Weights of a small transformer language model: 1.64M parameters, 111M tokens.
Each number is 200 + 30 x the weight over its row's rms, rounded and kept within 0 to 999. Layers, rows and columns count from 0. The size before them is the row's rms in percent of the matrix's.

# layer 6 MLP up, 192x64, rms 0.0841, rows 0-108, columns 0-63
101,184,164,189,199,263,196,147,172,170,175,174,166,232,170,221,182,191,191,244,210,149,164,193,233,228,206,265,209,188,181,219,181,251,220,215,227,235,186,218,180,245,203,154,151,167,162,229,224,202,200,210,206,230,168,207,191,227,192,183,289,172,193,205,180
100,178,203,173,187,227,217,217,204,153,207,198,193,150,210,228,227,266,206,160,186,225,222,203,207,196,122,200,230,221,182,179,191,169,208,194,208,231,195,309,161,215,165,169,163,225,262,194,170,232,224,188,228,212,221,168,202,196,200,205,174,226,164,234,213
096,199,243,201,250,186,160,190,241,216,180,166,206,216,168,207,191,169,182,243,220,199,199,178,249,194,225,249,200,227,182,205,180,204,181,219,186,178,188,195,196,143,203,125,211,183,215,145,234,237,256,150,207,216,192,250,186,160,191,172,246,158,168,211,152
111,200,213,179,208,228,213,251,220,184,189,142,217,201,211,171,150,242,159,162,208,225,186,192,159,218,175,151,231,223,210,200,263,179,181,201,200,193,153,211,190,246,202,240,232,223,172,161,167,227,208,224,214,194,203,161,221,140,268,197,228,223,150,217,163
098,206,167,178,192,206,247,177,202,159,181,209,206,223,214,202,228,185,254,254,172,196,180,146,159,165,218,160,198,260,203,261,203,194,197,187,200,202,203,231,168,181,234,170,206,191,273,214,255,180,161,206,189,187,192,144,201,269,220,162,197,228,198,170,215
093,190,239,273,178,143,187,178,232,215,179,179,154,194,204,160,230,158,187,207,202,229,184,231,222,238,194,240,164,179,205,222,201,239,241,242,152,160,225,170,200,204,267,201,193,192,202,201,200,210,164,218,253,200,228,194,213,230,212,138,195,206,226,142,199
106,185,192,188,205,181,181,130,197,188,154,243,236,220,212,160,223,218,219,220,181,228,202,189,194,174,261,216,194,193,165,194,125,212,218,189,216,189,221,156,221,215,250,144,204,145,208,235,226,193,156,228,200,161,237,247,201,235,161,216,192,234,240,169,215
093,198,229,183,164,243,203,200,237,266,170,196,163,185,206,204,220,186,231,224,174,205,199,168,208,168,179,243,153,245,197,248,140,244,196,153,187,206,165,201,221,237,154,174,169,221,213,225,151,163,192,257,198,194,198,179,219,208,202,187,202,260,232,246,186
104,233,129,181,226,171,180,202,193,208,240,195,160,269,248,214,173,242,232,206,250,206,197,198,245,179,143,184,182,158,163,169,223,209,238,168,185,231,223,222,223,213,195,163,240,201,213,216,185,206,175,203,189,217,132,199,196,240,169,228,170,175,193,244,199
098,221,171,192,150,232,169,195,170,201,233,151,191,193,201,218,187,183,191,180,197,188,188,172,171,231,187,240,235,217,227,182,165,166,175,214,249,261,229,230,142,148,181,192,121,229,246,241,217,182,198,188,234,186,225,182,198,161,195,246,213,198,216,256,205
100,153,228,200,204,189,223,196,205,225,169,181,194,135,240,188,203,220,177,177,147,235,215,182,227,149,163,247,196,208,175,185,252,264,202,217,172,187,163,189,233,203,155,185,187,187,210,202,250,203,198,173,236,173,216,155,245,238,206,158,155,148,216,211,169
121,191,220,142,170,129,160,167,187,168,197,173,184,236,212,197,197,246,209,245,284,201,170,169,232,227,152,160,184,212,181,240,210,179,220,198,200,216,208,212,210,221,212,208,170,199,196,245,220,209,182,176,192,154,250,189,139,238,225,220,233,227,211,218,180
101,177,254,207,254,201,253,160,192,182,170,208,222,230,219,245,238,234,203,225,242,176,222,197,198,179,195,207,193,145,190,185,219,157,184,192,180,257,144,185,163,218,214,231,185,224,194,155,207,205,262,167,202,181,164,257,194,168,184,230,146,194,172,188,215
096,233,190,206,183,183,146,198,190,130,291,174,202,187,220,172,158,226,196,165,195,220,205,196,181,232,152,137,185,228,196,210,206,169,228,222,193,208,223,169,243,214,201,180,230,211,211,243,194,268,207,249,192,222,189,178,218,242,174,219,156,180,171,212,176
112,211,265,259,186,257,185,166,201,202,254,192,171,215,238,221,180,223,155,218,203,170,164,263,158,227,206,178,239,163,218,141,225,177,221,203,219,247,144,197,202,195,193,169,230,197,194,188,198,191,213,184,159,217,193,227,205,217,202,158,189,169,230,149,224
104,223,189,212,158,200,238,215,191,217,230,150,225,168,253,197,219,216,190,175,238,214,217,220,171,243,147,172,253,273,175,243,208,232,147,230,193,140,229,211,186,153,181,201,196,239,175,209,205,169,211,194,176,182,217,168,196,222,224,197,197,144,163,216,229
086,253,169,125,172,200,153,158,210,176,197,212,236,211,204,174,194,154,167,173,148,184,258,184,188,166,191,190,175,199,220,235,227,169,248,199,197,187,227,183,245,243,178,196,216,207,179,261,226,209,199,180,199,193,198,200,198,172,206,171,178,265,190,206,135
097,202,218,190,191,232,200,207,195,238,248,144,204,207,199,190,231,148,162,245,180,145,197,172,223,176,216,214,193,158,222,200,219,183,166,179,167,179,245,254,233,236,244,189,228,209,247,203,222,214,208,205,170,189,176,266,162,160,143,188,163,250,217,189,187
101,219,207,197,247,205,190,216,224,240,156,171,215,235,196,230,231,149,177,214,209,153,172,142,186,207,191,189,193,190,207,154,142,186,217,264,211,193,164,201,239,284,174,242,204,166,198,179,204,190,205,228,185,163,180,204,194,161,207,234,144,191,242,217,226
097,174,245,186,195,208,119,219,172,229,211,216,217,150,160,235,211,194,223,188,233,174,126,232,185,192,188,195,199,175,168,211,204,210,178,190,217,189,177,189,216,185,204,247,235,201,220,189,188,191,175,198,236,171,214,175,246,221,161,239,237,285,248,242,222
105,219,284,170,161,182,155,190,216,172,189,166,262,205,184,225,190,201,174,248,168,191,169,200,213,199,168,181,225,161,164,233,194,208,241,162,155,188,200,246,197,214,216,185,185,173,218,182,245,168,194,167,162,219,197,225,174,229,233,195,208,256,248,207,250
107,226,148,249,200,215,185,175,192,219,188,186,188,187,214,213,188,151,204,203,226,216,228,190,139,153,211,152,154,237,179,212,225,234,187,189,285,211,166,156,232,176,150,171,197,197,200,171,219,158,219,205,246,237,164,212,222,243,232,175,171,200,201,162,221
103,175,157,199,173,247,202,177,225,219,168,304,177,220,215,139,199,236,201,170,169,239,213,202,221,231,203,248,184,214,192,219,177,145,221,213,228,255,201,205,173,248,206,181,158,191,181,221,203,186,156,211,230,202,210,208,199,194,185,222,136,233,235,207,200
105,174,222,245,183,177,200,198,193,225,187,160,230,224,198,209,209,138,221,188,139,201,178,136,202,160,218,219,174,160,254,226,199,161,186,201,236,221,207,197,227,259,207,173,245,166,250,216,210,253,249,218,188,218,213,176,209,187,210,205,166,157,144,178,221
104,202,221,182,213,202,242,212,208,237,190,215,185,199,252,195,239,179,177,191,167,184,182,224,171,191,172,139,202,213,149,131,226,233,156,244,218,208,221,173,130,166,174,251,175,178,208,211,174,214,239,227,180,216,181,204,203,177,173,233,153,159,228,246,235
097,208,187,204,196,145,186,237,165,230,125,210,199,184,184,201,158,179,217,242,211,199,155,199,170,254,232,172,224,278,173,205,178,227,208,279,221,197,205,169,197,196,223,236,239,238,196,206,193,141,201,229,165,208,206,167,233,209,175,200,222,180,190,230,226
112,215,194,264,206,208,172,255,157,208,194,239,142,222,199,179,145,202,149,195,133,259,204,206,236,229,148,186,182,204,187,218,202,174,252,243,163,202,196,210,203,182,211,195,207,226,240,219,213,233,198,230,156,210,171,155,201,229,180,212,243,193,172,173,218
107,194,227,194,206,235,230,178,207,213,164,252,170,232,222,219,224,233,239,231,179,180,174,168,172,171,145,235,169,217,263,256,167,216,201,154,219,215,177,189,214,182,159,216,218,195,156,199,181,122,196,201,201,157,210,189,198,199,160,228,226,173,195,183,264
101,230,232,241,215,213,245,197,201,219,186,275,172,163,175,182,226,164,190,218,174,153,203,202,127,183,244,211,141,168,210,181,176,212,211,201,197,205,199,200,212,187,203,223,163,232,162,215,207,232,205,207,174,171,199,144,247,180,200,210,263,147,203,143,196
093,137,231,158,196,238,164,189,220,199,168,196,225,240,241,193,210,224,164,193,170,151,242,187,188,184,206,193,177,187,201,155,209,204,199,239,216,215,203,202,200,153,237,250,153,132,189,170,215,213,190,209,247,241,180,246,213,250,169,158,233,210,155,180,193
090,234,190,217,213,230,208,188,207,241,214,163,173,176,226,202,194,193,136,194,209,172,123,174,178,163,215,226,248,229,212,205,196,232,195,232,220,274,248,156,181,198,226,168,192,191,201,205,154,150,157,236,239,210,188,222,230,208,219,215,211,140,238,177,195
091,216,206,213,224,257,239,186,224,225,196,174,181,237,221,160,217,222,207,167,223,235,214,191,156,153,213,199,231,141,152,244,240,194,218,193,217,187,148,195,209,146,191,111,188,210,188,227,250,217,187,238,230,212,164,170,177,189,174,196,237,200,186,221,173
108,197,222,159,224,242,188,182,209,165,252,202,213,168,191,212,173,246,179,235,219,222,224,220,209,171,217,280,152,176,216,202,184,215,166,177,201,188,208,255,189,187,172,126,267,204,215,224,250,223,179,155,213,213,203,167,159,211,160,226,205,226,217,170,192
115,148,177,219,199,154,243,201,165,221,135,167,240,202,190,184,219,219,164,184,154,130,196,156,162,259,165,195,249,159,226,180,186,215,214,157,194,194,260,211,163,195,213,219,173,154,206,194,190,220,214,206,251,205,200,232,231,190,195,203,197,170,185,225,207
099,220,255,139,237,222,212,242,159,197,176,249,230,212,226,205,206,173,172,198,227,166,144,218,190,176,188,253,253,218,221,180,225,205,182,199,230,184,181,211,181,203,242,182,217,195,184,209,226,182,190,231,233,151,166,164,161,186,198,213,192,185,260,121,188
090,238,175,269,217,170,220,219,158,215,217,198,231,168,187,194,232,254,248,205,166,193,201,180,232,158,167,207,178,258,181,179,163,189,195,228,226,142,218,196,221,257,162,152,170,188,239,184,188,189,199,217,233,208,212,196,213,136,243,216,195,170,214,176,231
103,194,234,225,150,190,175,258,197,216,163,245,198,199,152,123,198,209,181,212,176,221,194,174,188,199,243,216,168,221,224,181,166,214,220,177,224,205,170,132,226,149,195,204,219,188,254,222,195,250,208,209,175,252,205,151,175,219,199,173,232,161,204,157,192
103,192,183,240,198,167,140,189,191,192,182,234,216,239,245,175,165,240,164,220,203,165,161,242,193,136,182,205,207,235,204,166,260,162,170,223,200,233,198,191,229,192,172,222,179,208,156,199,250,187,251,222,169,194,184,212,172,238,184,205,207,250,235,215,147
096,173,150,242,173,217,221,186,224,186,206,250,172,192,243,165,266,164,240,254,168,188,204,210,188,214,195,231,216,226,247,206,196,224,117,188,184,224,193,235,148,220,209,207,174,197,196,174,193,180,169,189,224,226,210,160,212,221,210,147,222,173,162,200,250
107,158,145,193,235,203,184,221,208,162,189,193,179,153,232,211,229,237,166,182,185,166,213,217,154,175,237,146,223,242,191,218,207,254,168,223,176,274,237,214,174,244,240,239,202,160,206,207,232,240,201,234,220,209,173,193,196,184,165,196,170,223,161,187,172
105,208,234,236,214,199,241,191,206,194,251,189,215,188,201,211,198,153,175,230,95,198,219,230,166,166,188,233,221,184,210,217,222,175,174,240,172,187,206,145,170,203,195,203,204,148,195,231,208,251,239,179,246,247,170,229,149,207,172,198,183,161,213,230,203
105,216,231,179,142,191,160,177,211,205,206,164,177,230,206,158,191,202,199,194,180,208,188,210,237,198,139,198,193,194,289,147,209,211,159,235,228,242,176,168,172,176,161,148,197,210,217,201,225,210,190,244,196,270,213,178,196,213,231,194,205,206,206,225,274
103,181,180,151,222,240,241,205,245,191,179,275,224,188,162,216,231,228,176,198,244,200,166,177,193,172,160,162,141,224,198,157,208,171,187,207,248,179,231,236,164,222,255,241,184,219,143,189,222,215,193,207,167,191,171,214,230,193,194,211,160,246,201,201,204
105,191,247,205,211,177,190,224,175,201,139,190,226,229,207,189,188,216,277,159,222,247,206,224,235,189,166,196,214,206,182,159,240,257,160,156,170,222,275,188,238,202,181,162,194,209,185,210,173,210,210,199,226,177,247,146,168,184,231,183,197,191,192,224,155
128,212,191,175,166,248,180,210,171,190,147,155,199,210,242,232,188,209,185,155,197,195,194,186,231,229,162,195,249,151,224,191,275,186,211,200,178,250,220,235,170,163,215,201,162,263,184,209,206,165,209,218,272,181,222,245,177,170,226,216,212,182,165,204,196
114,169,192,257,215,236,214,222,179,221,177,201,168,189,238,173,167,153,182,182,220,176,210,204,176,234,154,184,201,213,197,193,209,200,129,194,211,165,176,202,228,196,211,249,200,184,197,192,204,246,152,285,260,235,230,191,196,153,211,251,167,171,228,231,199
100,217,209,207,208,187,203,215,206,178,240,179,172,197,218,201,196,209,240,161,163,195,172,224,223,186,179,272,237,174,217,137,187,182,220,215,238,213,266,257,206,141,180,188,137,192,210,183,168,237,258,191,167,178,180,208,234,248,199,221,202,150,198,181,169
097,178,201,177,228,147,266,245,148,203,207,215,198,163,250,190,181,198,232,179,147,187,200,224,200,230,185,155,204,211,252,208,235,156,181,165,208,177,207,233,201,225,176,252,205,189,153,218,201,217,208,239,227,199,210,192,206,131,180,226,168,270,188,208,181
098,176,176,222,237,202,192,199,213,238,187,234,193,223,209,206,222,215,175,217,214,166,215,200,197,237,194,144,193,214,216,194,181,160,209,151,167,233,248,183,244,248,239,175,154,119,179,165,194,146,190,234,234,249,192,240,175,201,192,189,183,254,145,216,185
101,177,164,206,162,183,223,190,197,264,249,202,196,196,202,179,266,181,175,223,188,217,242,186,243,185,202,198,244,211,273,248,202,221,173,175,244,170,205,201,155,229,181,230,239,216,204,144,192,192,157,159,188,165,174,177,184,215,143,220,213,171,204,196,233
090,158,167,188,208,177,222,189,217,210,228,269,195,199,193,215,195,196,149,255,199,166,214,225,175,192,225,209,161,154,200,210,178,134,178,180,165,186,226,215,224,253,202,211,169,184,172,181,208,185,260,216,180,181,167,195,179,255,178,282,179,194,210,210,256
096,187,191,188,178,154,254,181,180,171,208,150,212,206,224,206,165,211,251,210,231,180,230,263,207,184,186,161,188,167,184,201,218,268,142,168,188,197,178,207,183,204,178,224,219,270,236,226,207,139,191,228,192,199,177,198,206,164,233,230,238,169,246,171,222
116,223,148,217,217,201,179,196,178,232,156,198,162,205,185,251,180,220,203,145,196,182,182,253,147,222,224,209,174,202,194,224,186,174,198,209,222,214,230,242,249,218,249,173,188,224,201,261,141,162,164,237,246,178,202,198,206,240,188,181,228,147,156,177,185
105,226,231,154,221,194,155,156,208,165,179,205,212,221,219,213,226,211,198,175,228,150,214,180,256,225,215,207,170,135,193,225,208,107,179,184,175,194,200,200,213,252,222,168,205,206,257,225,210,190,202,224,193,194,201,185,130,193,155,240,177,244,218,196,175
085,202,197,178,248,176,121,108,214,209,201,211,215,167,229,191,224,170,184,204,150,199,175,219,222,177,203,216,201,149,171,179,252,163,193,197,210,220,131,215,195,188,191,237,236,222,182,168,223,253,166,199,192,245,185,206,210,195,186,173,239,209,226,154,190
090,194,172,207,191,165,197,239,238,240,254,180,194,165,227,223,201,212,213,183,222,232,226,241,223,166,206,211,173,163,205,188,202,172,192,243,208,177,193,205,194,136,143,119,184,185,220,183,259,195,202,163,218,143,161,230,169,206,163,238,217,161,232,191,220
107,232,159,221,206,212,188,180,176,167,191,176,208,152,197,187,181,218,235,198,159,256,189,229,224,164,163,193,202,248,146,236,241,196,186,215,154,121,161,194,209,218,210,198,219,233,250,226,208,190,198,229,160,205,246,208,187,208,180,184,239,181,142,255,217
104,172,233,198,151,194,211,170,199,187,254,194,231,138,164,196,193,164,231,238,234,175,142,261,224,218,220,161,195,219,182,160,201,211,182,185,242,205,223,221,127,170,228,222,175,247,230,178,197,216,195,194,230,218,205,217,204,174,212,209,185,223,247,204,267
090,185,257,217,248,213,202,154,200,223,207,172,229,173,233,230,163,217,172,206,165,213,203,168,233,178,241,256,130,176,252,186,204,197,240,218,242,185,216,231,211,161,208,201,168,180,150,173,214,218,175,146,189,224,173,174,211,234,214,157,159,242,214,191,201
086,227,204,268,204,176,169,199,141,215,148,231,269,197,194,200,193,176,210,222,199,169,214,168,190,185,189,122,239,229,173,176,215,209,222,205,198,201,229,189,203,209,215,202,187,221,151,219,158,222,212,247,167,147,224,210,267,148,191,213,152,209,186,210,213
099,156,186,206,176,245,209,186,201,181,198,211,196,154,192,213,201,199,184,216,191,198,218,222,275,262,151,195,231,163,185,264,197,263,172,167,157,227,234,243,201,228,191,228,209,180,187,211,243,174,145,194,138,156,207,192,192,230,200,228,231,198,162,193,223
098,179,195,137,223,200,226,158,164,187,217,167,235,180,257,213,161,172,174,240,222,246,192,192,230,184,248,178,163,187,187,241,219,167,183,211,181,259,201,249,181,176,147,186,157,232,194,212,219,149,210,245,207,185,200,204,202,246,219,224,221,229,214,154,187
099,154,217,196,205,170,190,235,219,194,187,166,183,276,226,138,166,206,195,219,257,201,212,185,200,218,234,210,211,230,164,238,203,139,174,215,209,176,144,136,201,181,221,191,192,217,183,217,203,214,187,198,159,199,188,161,184,281,219,161,220,202,212,242,167
103,179,192,248,162,167,211,202,150,190,207,183,182,244,212,165,213,218,251,222,174,157,202,211,191,247,187,219,256,110,209,234,216,178,181,253,215,243,205,187,154,222,187,239,220,210,223,244,171,239,179,210,242,217,223,209,173,180,160,213,228,201,169,193,221
093,198,186,211,237,202,154,160,189,194,195,203,164,220,151,149,189,216,130,167,199,214,192,243,181,226,203,164,126,195,178,255,217,211,215,205,154,178,224,171,220,196,195,179,252,219,192,237,251,209,184,154,225,199,224,148,157,202,193,210,215,223,218,239,159
098,182,193,170,174,185,168,212,280,213,218,184,227,256,198,193,209,212,165,225,216,226,138,157,249,206,239,180,171,206,202,238,135,198,176,226,183,180,213,234,259,223,225,214,216,206,233,210,187,130,170,171,167,182,193,200,190,185,213,188,191,193,250,228,244
090,182,175,203,155,195,184,216,197,248,212,230,182,150,152,165,196,237,215,204,192,151,208,203,225,212,190,206,204,232,191,193,186,189,219,202,205,193,192,200,191,222,210,211,196,204,124,284,182,238,223,201,176,204,244,143,230,266,223,140,209,238,156,203,148
101,203,181,219,212,179,219,219,215,209,164,205,217,135,207,223,250,197,231,224,193,199,217,206,195,161,193,189,232,165,230,180,220,169,193,207,186,164,195,159,296,154,165,246,226,246,129,144,195,205,199,200,237,160,202,196,210,191,202,249,216,204,155,172,185
101,143,199,207,199,133,165,155,160,194,212,213,173,159,186,195,263,221,179,236,180,182,172,143,195,220,182,167,230,206,164,206,165,249,219,208,253,175,224,205,157,183,248,184,211,243,215,221,217,173,181,261,232,164,225,243,214,209,184,214,200,184,212,180,215
097,227,175,157,228,198,131,261,203,224,217,196,217,166,198,227,197,174,252,227,175,141,213,259,222,155,226,202,235,224,241,157,172,262,242,200,226,206,207,210,224,173,210,204,217,229,206,202,218,161,182,203,167,186,179,195,253,186,170,158,204,172,195,182,169
099,200,229,195,208,202,276,185,191,148,194,211,246,184,250,240,196,214,168,188,156,217,215,181,216,169,242,220,205,256,244,198,192,175,203,190,169,168,191,259,159,194,176,177,185,199,223,171,143,165,206,172,223,166,233,189,227,218,145,212,204,228,157,249,178
103,254,205,274,197,267,205,194,166,158,234,204,256,206,205,173,177,210,141,177,231,193,181,203,209,140,203,208,200,217,262,201,201,193,175,217,206,157,220,145,221,173,233,188,244,229,183,244,196,199,176,195,208,231,201,166,219,238,210,176,179,148,182,184,192
105,228,157,210,148,228,197,187,227,211,199,152,213,174,215,248,202,253,190,234,191,204,148,252,186,187,195,227,178,278,245,200,181,218,211,163,161,228,216,172,196,179,196,234,193,180,282,251,215,230,209,197,224,241,196,175,192,196,176,171,181,193,170,170,175
093,196,165,146,211,194,214,224,246,218,177,174,187,205,219,184,169,160,123,192,222,172,224,240,203,187,212,232,194,229,204,189,202,207,182,170,190,290,157,112,156,197,246,218,191,243,200,236,224,211,186,180,218,211,165,208,177,192,220,199,228,222,224,233,219
106,190,235,206,187,206,195,240,214,207,192,210,257,196,177,196,230,218,196,201,225,165,226,180,198,184,167,278,200,231,238,185,180,159,154,187,167,207,148,167,204,249,235,268,134,202,213,182,187,208,238,201,158,203,171,132,243,207,199,196,230,175,207,168,204
097,191,273,167,175,176,182,201,204,207,227,180,188,222,174,198,172,179,186,175,198,189,232,156,261,192,203,187,215,135,171,192,192,224,186,255,239,206,171,240,148,192,237,218,152,173,257,218,167,237,246,201,181,189,237,147,211,200,224,148,183,196,204,173,202
099,173,170,202,237,197,169,215,239,198,206,187,135,195,163,197,184,172,266,229,172,144,175,165,157,176,229,183,222,264,230,199,207,185,264,177,206,201,203,240,244,184,214,239,188,217,188,217,193,185,181,141,210,254,176,218,244,230,208,165,207,186,175,177,194
107,236,199,234,179,195,219,210,211,198,155,191,241,222,171,172,194,125,169,235,269,154,206,182,160,213,195,137,216,195,199,230,223,224,244,175,212,152,168,232,140,205,218,180,204,212,185,244,193,159,176,223,238,191,217,193,194,188,247,199,197,190,188,233,253
103,227,201,175,198,197,206,282,254,212,239,202,188,178,242,154,224,192,186,221,214,209,205,217,235,255,160,198,171,235,166,184,152,219,177,211,196,237,163,180,217,188,215,151,218,239,205,201,185,209,208,159,210,164,159,213,138,145,193,156,200,218,249,216,179
104,191,194,130,164,235,151,223,193,233,182,238,191,190,211,220,222,265,168,177,207,239,229,170,190,210,209,239,175,238,218,212,171,243,210,142,189,223,171,204,182,218,180,176,224,144,229,225,167,208,195,162,229,196,185,160,203,193,169,274,203,170,184,212,156
093,242,176,183,162,163,200,218,199,182,185,197,202,212,248,183,226,236,184,191,237,192,200,227,183,205,162,165,236,234,175,227,208,254,236,219,201,139,249,175,212,173,214,226,182,244,178,217,202,161,225,216,139,131,243,160,209,226,184,192,214,179,141,232,223
098,240,226,210,179,191,187,223,217,243,215,170,254,175,155,195,170,158,205,241,252,182,180,245,181,262,223,186,206,196,231,217,215,213,239,226,135,189,172,183,202,255,217,167,174,218,187,231,214,179,157,240,176,183,166,155,158,208,193,164,222,214,170,199,243
104,219,183,255,184,153,224,212,155,212,189,214,201,238,228,218,206,221,172,200,195,157,250,223,168,220,197,213,211,217,232,229,223,215,226,233,225,153,178,236,180,203,116,246,212,162,205,189,231,197,208,196,165,187,205,182,243,153,159,173,118,197,182,182,174
102,272,144,217,236,184,156,164,230,224,260,215,181,172,213,222,168,165,242,171,187,178,194,235,187,199,206,199,157,151,181,128,244,199,182,204,222,237,211,188,220,231,139,221,202,247,204,174,217,183,237,169,189,225,219,206,227,197,219,235,171,205,197,182,212
106,240,187,216,190,224,234,183,203,172,157,176,258,202,220,226,194,184,195,219,200,228,208,188,236,169,128,246,194,154,201,172,156,210,171,192,237,197,205,245,216,137,140,222,238,199,189,189,239,214,195,174,215,191,190,161,187,157,211,261,190,195,258,221,234
091,200,228,197,166,220,220,185,161,200,191,237,165,141,227,206,147,168,193,184,179,139,201,213,199,291,238,160,142,182,245,181,201,156,177,211,194,193,181,212,204,214,182,225,183,193,197,272,183,194,212,237,225,223,260,221,232,190,222,167,207,221,207,216,199
103,197,187,227,223,222,217,225,195,181,226,204,192,220,157,193,234,211,226,188,193,174,210,147,176,130,246,236,187,199,244,204,150,253,209,227,218,175,218,188,197,178,146,174,190,213,220,174,199,259,192,182,139,210,138,156,196,136,227,231,199,170,176,190,232
105,190,208,200,163,227,198,185,223,184,253,155,196,213,155,237,232,169,224,234,226,201,225,186,205,205,230,216,167,241,156,180,184,148,214,177,191,168,232,242,242,180,197,166,136,155,232,165,249,213,247,235,229,166,205,169,228,201,164,189,228,169,243,194,216
096,173,227,159,228,229,130,253,181,192,184,189,173,221,183,228,173,176,243,230,235,205,190,220,192,144,230,221,215,131,247,208,201,163,189,174,218,195,197,241,189,201,268,172,220,211,239,168,169,184,189,194,192,262,199,208,204,156,189,242,205,219,217,220,239
095,208,158,166,234,236,222,252,199,180,190,265,237,160,182,241,229,165,209,188,174,191,205,181,188,162,210,166,194,224,237,248,229,193,229,170,176,184,185,201,204,176,238,223,240,164,171,180,214,205,228,152,154,217,200,242,175,196,189,190,154,130,199,180,249
099,198,180,209,253,217,173,179,200,132,285,235,190,125,232,202,191,235,180,191,227,194,204,183,245,173,226,184,211,199,171,190,268,188,194,197,155,214,179,228,162,204,243,224,220,177,154,160,218,232,224,170,186,214,227,182,192,189,203,244,177,193,177,172,186
105,209,180,207,264,174,208,231,186,157,182,186,176,168,221,207,130,218,193,159,192,224,219,210,132,195,215,196,178,167,182,199,258,191,198,245,224,198,208,206,216,174,240,261,221,166,212,179,204,166,217,213,216,177,222,246,263,200,219,188,169,156,166,213,142
105,203,194,188,188,180,230,184,213,213,204,178,228,180,195,152,187,188,162,164,255,211,235,246,236,224,178,178,262,247,260,218,190,173,165,255,197,167,171,209,156,203,171,204,157,254,239,244,179,228,190,188,168,139,202,201,176,169,222,219,219,172,202,231,189
092,213,206,169,195,222,182,176,214,202,182,205,207,212,191,198,147,308,212,193,230,243,181,177,223,224,179,165,201,227,174,198,210,220,199,198,144,227,225,204,190,243,186,152,201,181,241,240,164,245,255,128,174,217,241,194,230,169,214,200,182,197,171,234,216
092,244,155,219,177,260,221,211,242,233,194,219,222,216,205,167,212,189,227,220,156,222,238,189,187,183,207,259,141,206,199,228,146,188,178,212,174,239,189,149,235,232,137,192,235,205,225,218,192,197,213,219,194,192,158,228,136,221,211,173,206,145,223,196,223
092,250,176,134,171,192,163,189,213,180,234,192,147,171,266,151,244,199,228,187,183,182,227,252,168,166,238,213,220,208,197,184,214,194,144,169,194,214,230,182,247,165,216,156,179,220,152,195,191,229,188,169,183,206,209,239,188,195,203,243,226,232,178,203,238
109,186,215,198,178,178,202,179,175,203,211,245,186,191,203,192,170,194,184,151,156,170,187,188,212,211,199,236,199,190,170,153,188,174,250,164,185,268,206,227,199,200,270,214,146,173,164,208,189,196,166,250,222,222,222,273,213,192,196,211,192,264,226,251,249
101,246,209,213,160,207,238,228,175,206,153,214,188,168,206,152,257,188,171,151,161,199,208,222,204,189,251,212,166,241,183,217,198,183,200,192,204,259,189,141,205,214,273,211,169,159,170,218,188,141,230,193,191,231,220,182,191,164,230,204,250,218,211,182,171
095,225,189,190,238,184,238,230,139,136,171,195,188,200,221,240,197,196,230,158,166,198,188,208,154,134,195,194,178,183,231,210,240,201,212,232,122,182,220,242,221,190,260,232,200,162,228,229,215,254,249,204,224,157,197,194,192,209,190,226,180,203,189,208,184
087,226,203,182,190,156,238,233,198,208,180,240,188,218,188,208,225,167,306,209,181,163,218,187,180,255,163,235,213,211,200,219,171,183,215,220,209,153,205,232,194,243,252,172,183,184,187,201,184,186,223,221,206,173,191,202,186,139,197,171,185,159,128,177,239
103,238,233,243,193,226,210,233,139,195,164,189,215,154,203,224,248,200,187,222,141,164,208,184,189,223,183,183,240,164,183,201,208,181,160,244,226,233,134,184,156,204,169,198,218,227,228,166,220,240,215,232,171,194,210,196,220,149,193,196,181,237,262,212,160
090,164,190,176,216,176,210,162,221,193,158,212,242,186,244,177,165,154,204,215,210,158,241,222,192,138,183,226,195,138,214,155,217,187,171,183,205,254,211,268,241,181,233,225,228,215,236,218,206,206,156,184,208,188,201,185,195,160,191,251,219,183,197,213,134
099,219,172,225,189,177,212,231,145,114,215,214,186,231,173,177,175,196,199,133,202,212,227,184,243,194,223,175,201,214,200,192,208,188,243,171,219,133,190,191,178,246,212,187,177,215,199,209,230,242,209,187,196,281,222,192,195,208,226,189,204,180,136,255,236
087,225,226,258,212,248,191,159,159,206,184,200,192,199,211,247,184,219,196,180,216,148,214,258,234,182,155,226,259,167,231,170,190,197,159,215,243,194,198,210,205,235,201,247,193,240,226,210,205,182,211,176,132,161,201,177,227,208,213,141,164,181,173,173,168
106,188,173,195,223,272,166,201,151,247,207,190,199,168,225,219,228,216,158,211,221,231,225,248,212,213,206,217,183,180,265,163,200,235,174,198,260,238,163,147,223,180,148,158,213,191,189,174,214,235,164,199,223,248,170,176,199,176,195,162,187,202,241,195,178
100,160,245,185,208,236,170,232,212,186,218,231,218,166,226,241,206,181,234,203,211,156,216,183,213,178,225,224,201,131,148,167,198,231,249,154,164,236,161,224,215,169,210,140,251,213,153,191,187,242,206,178,175,225,217,204,215,161,227,226,205,220,195,146,213
102,221,186,236,221,249,153,156,157,203,179,251,213,226,223,182,161,208,198,220,128,247,182,169,195,189,194,215,234,202,171,214,183,196,197,210,218,273,174,163,206,181,203,148,227,207,248,228,188,189,195,178,186,222,208,217,182,256,211,192,237,217,189,213,120
099,222,254,213,210,164,170,211,192,272,205,168,208,171,239,197,219,172,209,183,224,263,212,169,192,214,177,198,193,212,188,234,160,236,207,234,178,146,193,158,219,207,252,171,186,176,210,223,123,269,191,212,182,192,231,176,187,218,178,224,221,185,170,180,151
108,209,186,191,193,212,200,180,193,203,199,197,240,242,265,190,160,238,183,241,181,171,176,169,157,242,222,249,221,205,240,150,186,231,224,170,209,237,180,228,197,163,207,159,160,185,177,241,167,148,245,202,224,192,199,183,203,201,170,206,228,242,242,125,201